From a checkpoint of a small transformer trained on Wikipedia: vocabulary 4096, 12623 steps.
Each number is 500 + 50 x the weight over its row's rms, rounded and kept within 0 to 999. Layers, rows and columns count from 0. Numbers have three digits each. The size before them is the row's rms in percent of the matrix's.

# layer 5 MLP down, 128x128, rms 0.177, rows 0-127, columns 64-95
100:523456526414503508466492501484478479525492491447515495438506509472608482542464423491528502444447
102:522564530448458447459577524517430498477447581552478528609524449492549546489501560489500580470566
097:482583603479488462515534484514584524537457525430419467494500465382493504469524442534356439468470
101:561452480450495528420556516481599465490469463481417416594486510482526480531434515561459496530531
099:435538449437526503540411466487474484474482474444511410512608515402527480422521475563535560505464
098:548507516511625465477424446610495526496567447423524394435503523483423577475530434569571524540563
098:510502441485404471459469506525487402470557530411548402450561492500504493439539450579547524587466
096:583519532507504458450569496502485516486500503526522548443524490424525488354615561471349429532481
102:484526613635486516527521486531461456465544391504519549515452448470492483530433549558480492463552
101:511501476524525521465575508535475520520424543605552560514483471584503484601512478459509427473422
107:527506516492454532523475504571486559478428518527468430620477472596479569461490568484434416545518
097:595562551554514441491528602536519432537507454487459545493529471550398505486573552409503540410485
100:464489580492483473569537496453499473509480446508519434437528454460550503509464485463478573437595
098:487430593527464508446517506489404496553542593466503481464524430501443530491421402558395498565450
092:520466510439477429432543422523544577572487555516545504432479484504562556457498546515536457536502
107:429493485509514496550460468511402496466440584460578562500545451520504467472427465533473414511562
103:445515439545479538546493556514475533542560484480569535405572501510428459419443488580519426556449
100:507538560439453498546485498498489437463441560441496514422577401519506540468547599505548540453469
101:495496516497409459529511464419484519496481443559463543593462524527451477535520437467390510535582
106:471436549588431508590620412414476539611514448470429472477508529421527544618574533460517523493534
104:438473425491562429475543375570480438507503447520467444535541500407502556549474515501597490533452
109:424498455463537452648429486506521516494377537499500483454386443515461542486437588488553490506498
086:483483465440543512545525571502495513568442602547501489503452533500529512531567450497481563485576
098:479505557498494476514506585489413513507565498411432456461453442474451475446518439401537481607477
101:555476522440453544552500468482579480488505446580401422439412536494551481539439607511479562512470
101:500480489502473471487531535569372473450542554455526472393425494497486497589599451522442609418503
102:554497462631532595509494531463481401408480559585527565536453515508457571492483522577429537476436
088:475539438485581495478479483503511487521537484500535389441489504431506499433455413543530510508424
107:467592419503507503516423548466576470515567542516432471495611471490548468492489499514428462544472
090:575487520453437557451534484522535450503555532447508506408513452532496395512480623467496518452482
099:496607546456465579484430502450597565499435396531539501509465526486596503476576518437480359513529
096:464587567464491535450481595462496568489523523514523581376445499432397519529492480553380528473544
095:500498487460461522525500445535494473525508559553462506495525441523509524471511569527490521467526
090:521590503498621500485472534474493477454407504551622560550540434484600499433508464516570508484510
107:461460520561422581389545480420524481552505470586447433466494501488518477488563463430523482436408
103:523620483583516465539554482435444451533518543530477483462626463475495520540574523581473458492511
092:506473460472498552423472487493530443470573497530532388582517449465525549481453536417483600572591
092:503490453566467459452500474542550484507481462495483453540585483432512415516477556459455549523394
099:488406505426475527525555461595501563555473602571478478510497402456498454526580537512467529495506
106:510534556467555436469421561566458565423539455422498539529421478453473478517510489547494513456526
101:590531409502425458497496349477365478430538586412488469427503511448451488446472481512465553550520
106:466597414599512385520415472526447492431463530405449398447494396509444553470579510473527575507495
102:438569494559517529552500464500502585557545523469500539452450536539560526516565356595514423532480
099:513548516527479475525460525520501406490531463483492479564417624478519479526405534455475600512437
096:440522474520556472433493467540443430609421474492541539426466445394386534443500490498532452618499
086:575466545458500447452486530466517552416446541465482495382498497494442562510506479513500468691554
110:463544566525466522511494557551548515542477503349576509425523471466426558528522462492446442425477
157:455515521504520484545435496543497496569608483519538484499409565588545514453513582517506469490483
100:546395462503492452448574500602490527505587484551525613465453562491542444507518452489484474502541
094:627543456484533504505507456591494571403499459424442521536492456496503520480494516529499555555554
085:464471461485534515457451493499398538558504527566556535467470483538483579425573540480368479406508
098:371557398504514506479550477563448480562521436497537524460593519530434428640529504481503513464488
092:481535516364543432413500437499455515503391513549523500366549407494493578444492533469499418409487
095:566514563522477619515457604427480494509437446471473599467453522512587455433506466526550558501491
093:568501528542416470461488566552579496565556513476517514564585500480456452586445398487512428485382
089:499550522481461437408514449547474539439530534512446479493588442512513453540457377568577396490494
089:557513545583513498398508565507455495486470499477493508557433512492522531432533485473425456492591
090:490592380442522617476527511530519475490475608531556588480577472596489467450417502568549487601481
093:392548521452462434538522428510490458468549554477550475467506444513599579464519504543547479455424
097:456598551481588500519478462432571456463477485526479549523438534455500440521512534443602554491535
104:495521521562422471510592569564475557589465575485541566463483450559546521445502502436443384528557
104:590462503570548488520525440468531504556472467502455517407516562480464565467539434585489387510464
090:471492479499483513519553549519571501455503470512563486552439511505509560452471542469527515496382
115:423527428546514454508532466495526592497509539491446499481546563461372490454527653448531555455522
098:487535435425529488490554569559471480451453501442461498491557538455578453584476501581516659551451
102:540519473498549466505475413489563444447444495560591456499518384520419389557539453498610540369520
085:540538457409418513468484589487477484605476448530436389540552478435506438470496454428443465591529
091:478464517350445496444514463456508435515539551562505480447382505453527460502561506588566458440510
093:401570515481485534512506500552518618505588466445466508526556483554487521515475492464492466473534
086:481487504531451509541537525452537490552490524516522487547492494497530576494490498466534526515621
104:576507524554538570396575435513514489444439437483507382493482492464530503456408515500461570551546
110:472470586476498468494539544578513533620584532539517477513492589528573528544486519494549453551578
105:443592545454498419490487442448563561523509552501465521453406481474602505488447520485440488421463
091:492404596529472537447508484443486460571477472495560543490465541490480507501487497451482414411428
125:499474502568502544530511528454507510433471489520500602462548417416522498511452557467507509515497
104:493496518484552601493546560567484520532415527440566538533554404518384412624605573487461483446556
106:477503520408567465554529471487467495585535475508466511552528489526473573497444510474489481466567
096:419453444492350482538478510460435473438545464573485413534529493513581563503508485485444551528526
100:514611494473544379463471470553584562417493496501584541603447512486498489499414539545544441502482
096:570452493448448512534518558438443515476448471465507556562567508533596500518612658433456439469489
090:455529483434485541542465557562621476519506533518460437496577491489511529426611454495484454549494
104:498405512528544505507602474464597530425488478511462520575498597505566398456489577512558513482553
092:533565611597533511532515519514489490532492573408503527501519429513519572521525588464435429624481
114:551532536543518530462499523455547484508448503548365525484510491491491431524493442328454447472556
098:498547513487493517507507553357476428547545481524565511520458523503491520517519488498535478460456
100:493472498474492435597534482587508472563504548545593503419537485533504558441561527467473453582421
113:450438538430462510501480534459540494463494476486585523653479425478525536516585548525591479581453
100:457547498513455616466540584521426569544516546581565474450505488519505484452465456402515545626532
108:427508500517477519550549446565510517436515484495588507599472525554499538515400484527572523464461
101:552522517563550487534473566489521500412463602555486462511564430445511461558465481531614515537517
101:536539599464538521596499502528502502443526448548536521510542474470479492440488488494488542458519
086:488535529532443476549502546442391429522612549517534587547500455497457529539558537559476523501492
097:525491492468550437498477568469477494440445379578480515513478498546485443500474443500529475569514
097:473461641543457544441512437541474563530457492453440502582513536539494496491464466485468546476461
100:530543534492592434529432446421462445497527434523515586555481480522524481569561529509510508457601
103:520479514540536498527479445482426457475479532541529584511550451475520508513501543428495541385599
087:530573507531555467559514494502573489473456546530442558537549518365551529487455441356441607473527
092:517496554506562592527488426447582470440522480563499551542422520546455466421421569592517605481624
101:455617477400562575571467507465463523400488526535534453595517439554454605484530417518548588522543
102:529447440565512468540525516446516391471479457507458493508541512482551515567405567492532514488488
099:456419494460529491485513509579516487510529496540545571539499422539487484530574485525526466473471
093:444441550507573484552459531511549479487516509557471408540546440466528447522447532433440557506488
100:488487495493458606463564515494460482604524446581516487504541534491573451510456483468421478588463
108:437497399509487395542454512484512434554469504482453494440474478466509486505508558377524496502501
097:500490533405572464531452533470387572498533529431563497489483512472570596554510515600499541550525
101:507519432528547597530543489442567484467522456491472530586605488469430518499463550512574530433551
098:560511453539506518522515557543486532388477457413484520435507498601479502494475539487464489445547
103:537472512532468492481482461494567637548550562467507478549448422516455556507483536484514547516443
108:515546504444588525599464490442509512494495449522473532434602482527432518509549483498578533443483
105:461596413429569494556549465482499483470448552436397564480480517439536411502520485427638552515564
092:546533464515548500460601474496516573523431571572521493484481439536514506414443474470446552422462
094:490528578540482519565526481468503531515557483381486395390499510488539458476488475501507580476521
106:474520471461419503414481520557557419521549472497503498483471548452581450587485450438501598536575
095:582491405495418524512531446540464445495440498487477459541474439523376415500472516529570541429564
094:486468540458515487519436569435568461441529507490512504441452460553466455549489597451456509476513
110:511512554371529441514499392513578576457447520400503527513495441517397536520525470546505423534535
085:496548551497504479465477443519500564512506474547559545557471660536591597556403565500525449429468
085:522505487494405495419473623553548524517456477413470554549504558611450514497432455557584538611503
101:457491385520467495562531533469470498542494574517463515487555604408430434457586536509376478457460
103:475506436604469517462424445497552493531541537547537425444484610502500566441484503479441444627482
120:493547408465443494508459568538428475498474493576496497594405538450470494504523565432483530512500
116:551399499525480549399512406538517533421543497538497574420504467503479523493486476522455445477481
093:413490523509576424552486478420495478563524464465539531458472399529544480602520515492550526492515
132:476515542498558553467472502583421594539485598527494517605495459539459545459530476534516445573504
090:460490491553498496612480479506501532493513540582526528458595513480488544396500502410470469470483
085:587511424496512510461569528493425463467496537537430541500537447551458479572426457511520558545555
097:550519463493570561538521539470483489401519458545509524505457504466542436501396526485496438544458
098:528496545504505560381518472482495540576451456564386502517477509593468437409503478486566439513431